{"n_head": 4, "positions": "rope", "bias": "none", "init_std_up": 0.0505, "decay_fraction": 1.0, "final_lr_fraction": 0.1, "batch_tokens": 32768, "seq_len": 128, "doc_mask": true}
Each number is 128 + 32 x the weight over its row's rms, rounded and kept within 0 to 255. Layers, rows and columns count from 0. Numbers have three digits each. The size before them is the row's rms in percent of the matrix's.

# layer 2 MLP up, 576x224, rms 0.0505, rows 324-361, columns 112-167
098:130097132067098164102168077126199113108095189129143214142139083106152094088111173144137103141132133144127109119142158155178139159113113138104107109149132195142112127164
100:128135114095125150134126127162152117079131179121126120124115184119165147151089145133115105101119159099155104076129162155156161118151127110147115185147135140075142118137
110:118160169095136117119115152158116135070128164123146141147189084179144148168122119141079095143156086116130202144132106138061120113103141144106147139085082098132128165152
100:136129144130143150134166144090156124061153147110125076128147116125122152156113196132132139128113178193172116094124083159112147092117146060124103144157191166126153127180
098:185162125165112150111056053080047188156110090118185137162157125099077189122120075197145153117064114128160186095141120099150142138090108125168117105137113149156085125131
100:125156093199058095111164128140134109125118109170152111079078085092042099122112123162123168126168191128092153134092130079153140098147109134074102200124149112127115186131
102:124120092151138176112150069172161094100086149107134118097136150134059148087134066120117152130119130087127132150120098101074074057147120081146078115075113108126082146123
097:119117091073151153128109078115150131113140156148147180132134122125123083148114068149103163127143095163106104131144112108056125073140078128125165129078185149156090102113
103:090110138128101110090149116145114198154139125142136140140096136155061158081097107139125179164156128100137169140098126124164158200132131165164113181176137140141116114123
107:168164089200180133122165200140161166150084158106145187121124115147117142114150118125121172115088142110142147153130109054161125155087126130158103128149101150150101130048
103:156159148142104104112147126167129122098192104083150169109108105198072120155133152142108123133194105109115113108163187126166139090097116162084128111119088104147119092141
097:124143117155126138094093153129133167123130173125127152090086111122089187112097156141141138190108103150102124103160207123094127067118141131177081143156067077069087177090
102:144144199117154124104141146121159104104142125124129118158111124191123120133155154072155094157083149086091177176170103105147145186075090107099129086105130101096098165155
112:096177126168158104093141110097083057101141112128099157170097089034179114108109081142182123143143154150151178173151171108141046049156125118141160129097092182155147101117
097:112064128104071103184123108138115123175132080151169135127181123160128114133076110125109138162172156157090157171136123183129137132181178106094180104135177122126117123101
098:127053126147119148105128141092175175161140172170124083064093117145136162158192164109114117148138101154128107149133180113179175123173126140126143124154147124093141135138
096:108161117103148113118119081133156101117128102135077136139141091140135129164155107081092159133065124134152072055166107164157146106072133127118141074101154121134162090107
088:114138142151115095130154093106099196078140150112170115141118079132147098164107146159123149141126111182162094191189172081083112144049149106119050089143130074140109152127
095:136126114089107174154186127104135130172158148062138201191103111109116193156068153083163145116132087125133152190128172156162148153103076150090077202126166227125127174138
104:124158205153142150145116121093127132140123121100144081090152068113112089152118172155137143143090174165112102121191139102159122103129141091153121097143152147156144127152
089:152188129114156093139102099132179086127126061127111137138135122129135096119171069151122122134047120166140153134118144194099129121124123154162148126104085114120109124078
095:153147142094097155148174086134143147161159176152124122153134125184119191160149105151084148153096094160173092132129121126173138155111108118086137167157127154135134153127
101:135164118163132124100154133135140133178144138116137123149112171110115186188075147168168124161124154133112097100094143044173095121096126137145208122088117150122043099151
101:134137135141167202136105138125165165140146146159066097117117111140134088144152044088122085107128192031117134123094141126145167176135115084126152147122087123118101174113
098:127097084137143099115160108155129128138155160074139104086108116122098110097149128118147168147180150095136154137166153148131144145082085168147113137099150164161134154161
089:125118112108142146175087086133132074129121141113135162152131106158162165122113134130079141087120095131147137194143115150093121197090090085132153091126120086173115149085
101:132142158077161138141173142171135122129128145113123160140111114156102092155142158111140074150112158122104071160062196156102138146130095098042113090133162102161121103107
100:102202210149167119134143123124114063200106155070127130151085172113117160158124085073163171176086136112123152130129155161108177171095144129113173149169138129123148144138
105:084118053080099115096089071182131088151111177168102136110068128133132060104108123108158126147111112158136091121167111187134109079130112114150093160151104153091116174134
103:101095112116095109178140137146165084132094155171129171156149146102142077146103170082115052133087190087099156175111086204117129149142097066139188100115070067166104125128
096:113147129154088119156128125132123126091149171168168079136162098120174120105175085189166177153155203083133070139078072122058098120154115121101100119137126153128127144142
090:125184167130172164072128135082081140102078129127098126176117192134130156149146133126110169216082094166129137103073102138116061164142181156100104094111119146154128115103
095:153128097135088089151107169111149103159120109140109093123114177146172122124164103126122084093142100141114088170145125121120153087136160120089169143133155145134167121160
109:129052109107144189071169134159121075176118103090121164155218184112134085089122104102143131154117107112134112091108120130115159129141107127144102142143132179117112111139
094:131072090136156142088187103156135110161120125122102127121111084102105083155112097094150109058128137141124105112195120113131103149160136143148125107125102118188109099130
099:083149184127065071111139124127119139125122128125123161139096105173163107161122156137085103146146165153132187079161122143124151164109149158063101136136134111111179107088
105:156129220103088193105100140085190166098088153124205149091129055167080080161149152134101125174091141118121139097129178118090106129088130128130087123093129111126087143117
103:112098145149114124146107129148095131142110169078159149154155104170085081114144094097129069145142148230152120119090137142157055161107124151188172159126108137138124168135
# layer 2 MLP down (transposed), 576x224, rms 0.0504, rows 324-361, columns 112-167
104:115059150123077136109147070136142120126094207159143151096131119129181084148131106146111123152133103194109178093139125142136096112108109158099173083084140128153084141103
094:146124156193056142083099168123103154117150090086136128153127141078179175138131135116121118090157082090127144113078122161117178156249113174114135167124147121103136121102
099:125140134133129110106184114147119072141110142169135084082138189086129155130128151100141153117134127082109119111157144154177140177111102142125128134138148160116114143057
100:213154149133106141157136149143154096099156157189145139106149112146145121120123117148179134165109169119216112064153070080140142158129144075148104103177098126128104128124
101:125113129125089148092095131117130134094137086212125137116218151112147130111098046183105112106166111123113175139202159094142129159136084094146164161138138107119158151075
101:161112095164160114107171092178079103118172093117132147116059147172069157111125126114130165130172144123156116113194146078146129070140079149071133144124140118083121147078
104:127100163122191089156112187148100139155150167062141159114189099157103112107053167193144109044089183189129108123129125106166181124143161148137185133162155185144121161077
099:169127122123151100157111082160146108195174134165134154155108112092123138148083147127093142123113113076155104138146196141111128103160061146126115136124210111161140155111
107:127144184176123133162039137071120145114098141163110178117097095116108104087132097098160081109164150120147145179144048106104144099129142170189042062177107163071180138124
100:076109128141084173124143102116093126152146132120077084181128152112138169100111148123049120163094161189102099137149085137133138133102094180106122104112129095118134135159
099:070153112162084103155119080182180121161138163131163100134139110103134158092054103149137174130112107058112159123114203096112162079148126117132166169131094154141122128225
099:113130158060150209158116187087105113149145125177172150160128072177100105160129172120126123106083131079105099098150155117110160124144145135131187098141165133222191118170
101:134048168136153126132199176168148088082136074139100176224116048194189178167178101151135113055121163074099111184132190089131109131161126153099132154117124135159183159193
116:136157096152141133124118064141149126070181122113122156140115130143100155190136077106172126179081161121144175195146086098089186086107145161074112147126106174143108142169
101:192196152120152130085115144130091116095143112176172162124176088176079100148068040094140102114163110167176148153144098115137117146136117151066161180124144118077120123212
095:164119137192139182109143116107194150109133068112185115143152114112138080071158108171166120178109230061101195112143131131109145091133170136131133109143120188124119127101
099:109076086093090124143162131110110161077053107119131142098103174140145116163123176160099176153128072123111097134143155093127108175092107120110080131153135120112118081091
093:163141147104118090138079138109099093130118167121139116162144178072079136113144129152106090096171146081098149141120121113102128142152157130162171175123172181104201129138
104:136142161190125079152130139080171135128140134083074130143089101148151164132134154101152135099187146040112089130123087154075112077093136136139116061112048185131090124099
104:137158124179143092084150131142193118129127116093134172131138091126123159117134060081166133131117097119143120138118176063157129150095161226113176085155083156105092151206
098:134187134118210107075081123123096078129157098146131134091158124135201141056175129145169130137064163167121166127136170137069122082084136139138100114126090093168171150137
100:136110139124156126159134084070127126177119156166123163124175169148090110088112169158129173118069142100174189125121110138148160048114130150120117115160092119110119157087
097:154182095106129095141068141131153134167116145088072125130198089116116103097169212097134172104127118136096171106124129140091115117094135117100166111170116094083131096065
108:133128092163122140088074124136144162085154120123157104080125130093150136115142070091094143112134081101097195142095197148142149096088143150109144077178158117120092093093
103:058166106105093126115137106152174051149117085121111112149146116145147116130123146133143173130147117123110121159118144118051117123105174144142134148124119136117137131110
100:142112121108168140064114124155113079143092149094146203141112086138118161110088137085082166101114115091115147135099162130111136193154099152114127164158129094164101103133
104:123142108122133102107157140171153249084155167178103162164167140142125181119150144108107103070119179101130110089071124092112170093156135179117103102124119129065136105145
103:164146165182119121126105185123074067133109099080121152130114061178141169102140089122164130146085073101113108072081123164103165106117146120049119150108159137184151113165
108:120131124165129129095091115081191135136100115150175151117141163124045081083141116115109071147146123104123114093078136144130186038211142071108156114165141134147134111113
108:154133132161149186136113111155135107154149082143143123091147090067139109144087113070133152175097133193150153087144176164080102139148163165127132146087152192095092138102
092:121124071138145126116131164111177157123160104108119116090116152133161199221190117139101098091172199174158093079091127126084130116119123144102123130197078111167064143145
094:076142111114116132137209141155143156139104194154138151068139087187159146135145093126074167108062145155104122114109084131090156123145096144107114118202136101103112085167
100:131146099152096126113083133143121177154102181135122082068122164106099132137099144111151121117113105144139107098131108105111047135119087105109154127077188160124118144126
112:174104146098149167147107136083099119149159144208111106196139155128104136185097090129132177172140150134150075169156056167129127107172116106100083169105103139129174115090
098:138106159158078117096152114056116143126118151101119141179136147097137061118074122143100068099149101141105120016075114111194156091127137131116108105102146127187132179096
094:111179110089171112082091138142137137154140081158164168144094074140136125162167116191184131141132208199168128117132178134164094191167129131169091104144189158133142145172
102:135153164105127128132145077133104092124105122141116096146073173182102161179146074151088119116073168168147119134112141148091159158195056116174141164147123159107160143132
102:144115105155100089141156152101155159153140108128159162140119128183121112131074077063147103191105081134084144101156145115138097141137116159180151086081157166139160117166
# layer 2 MLP gate, 576x224, rms 0.0504, rows 325-362, columns 112-167
098:142151175125134141049167188130132149109114101114158096126171090158136167179147156156141120140132099176109099091119108145166113114161146062178105125112147108135106113128
103:132070146109101117134181148109162098179145120134056043081146202118079164086157136123120138074109160081188143116151177091167102132131088139141114128145119136104140124120
102:155101155169085088187179149174140131177129147125176087103137156115131111126117130153100166101110098126107127104151091107115096088157160116119092131176097137141168164112
102:071072124088066149137132105135133120206141129188111175112181175152081159120102137060091115128133109169087093140104187112100118123130121173132082156182133104154213119166
096:143169062122178129150128122112105100113167076170150131093095096092124110096161099127095144155137152201175103102105139161152121135201123144131158096113091106116125142127
107:159107158144147133186164122087100109106114133119119129098110110094133103096142115129133149110139189144149155152165084123121105152135187146144171137158159142123086135132
102:129076096113147087140170144132137134145098144137160142092162099171147109114147104120088159141203176197112134118109077151081145089101103091144150137125116158158161117139
117:114080178183105097152150093155137132134150161156127129117189101143091031131131167114129123142119172139162133129144143142134149190121085058102174124092169087140092162097
097:104038120138162117146171134198114117163129114032127127112132148138132194182160121108173129117125111134128085170114133151127153142143140167099146130121163072115109061173
099:168155173090086178102107120134085120120141106154109112153099089182097159139135187190115125125177105139106137144114174135154091124133096134134133121164160079208090094126
106:146184131168155123113120115150162182071087160098137092182129112103086121096138114191121159128085096139126166122120109175153082147132095142152097172130105127079077147132
095:158096124095134144162101083104148143173124104173118082100145079154119092146123112066081130166088152044126150187099137086184186175056100155209167113123163132185148138103
112:125105179079119162210138106125112163175088142114145112118151116119078150104092129156174153133114089092145178101165099137108102124114143091119083165175167100166147085084
102:100083191118113131131071129129085127107168108085154118154123120084062147147073101109143109179139151145122141134167138112123036159150159146093102117080104092121127140131
097:103116119089085119175195093163131171157127110106074207143156185099147117140112117097115153139137071066126072097065113109132156114095157103152120104133094114187170136107
099:163184098160102158147117089158095127122140163134137129163157117111147124113140045128122148148117146135095063064145068114171151075162134054113154122069096134141144101115
095:140117139177131096195118104142124108150054118099162124113100168124201060145140102103120135160136097195169121089109141039167133155129127139123135077131132093173146117115
100:131131143151125140164150128108172134129142125138156103132142090142186112183132181102175065118113192182125105113121041152121185121107108156150147092108168106120123073127
099:127123200127158151160115152097004156168165124115123112130159191151137104115145117155137144179136164135127139084100124150151141096112139074155096126062122183108216137127
098:131157100142124121101096069146106122139142167142089163104126074145164156157180124200165154171143109115100183086110122132100115135079172119099159139110087133150162119083
090:152090182125125063066150138135101156061107086133160056137122163113110140145057121150134156079220180117150152120102170161118145120151095117115158134143093142122110185168
103:104084162137107207105111102143125122129154095062149084114142157145139137105115153088149147137073108102180088170159129100104143140110099148117123137143115104161141123089
111:170100088082149156107089096126129155140100165079170100095084206112178113183140124099110117165157098159101197130174153158094090127113168157129162141139197118145152171129
101:170093150112164125165132143163162138122118149136093074134199116122076095121125155151162141137092147084135113123122142097092112149159125056149132100117133126101127131186
092:122125137132169103174122155094076102069186122095096148134164170134131167060148187176090099145142158128105195191127103122152121145073153090103091107104146121170176161121
098:151108127123130089129167127138135123166122144142157121154080117092170130106148162148198138125130189162101127124156106155081123063085106122132167112144146136116197155117
105:106096186135141174128147119114073162073150166124073095129131132114091122105130103097108164112059129111107145128076061141112052120100117131105099171155139086221098126089
108:158078114057105101124139122096129090141098106188083139163142141194152138144116125128092063078138156138175136110161111181138092080165106120147136168140168132124147162164
110:135147036146111073149136122121167077134094113149172056067151067151133071111137141076126126138097201095109157081187145107116138092113143080121128144143140082159096151117
097:141114134117132141105109157133126080142123117110164144146095057179137181199107186122099114092136067083167140154186089123077079157144115116137155104173088132165179168064
103:152150188120198091088134125090116136137165131083124094161072168104105109162129161100150129168115119094151165180120126143128034141117189183119157140074102161101094190146
097:182120203161138134087157113099118153085137074124134118097162208125101217180169134107101096160084095162141072068151132123101121129152059140183095141121095074124146121137
100:115052146120090154125135108137094170162143098086172183181176169164110136106122107120172181112093166142087162117131144097082128140081107158143170094088119126116131161134
095:166113078126200133152152086091131140199107160093079126155151146121128146101163094141149162131080196083111100106103165135159131228197057164121107145132118131140146147149
105:175129103103121147150115129094108137113112152207116104168149136107137036182161079104098194153140131072120155112099126167127059127183093124126135122108127155149159136149
099:148193175146122152115125148091135090088106129080139135062107129120171132163082140195094115111096107105074132180127114126122117136147143134107117111114156130152087091163
093:165142084031123145158175121073135132128144164178043146164163077086142171139154119144116164147148119146120188125061135107147169132125117115122144110164129143099172087167
090:185183117118127107122134208112158137142146176127169133092160153162090111188156166139157148189135100122070140174179139136127100177109077114057159114152112148135077092110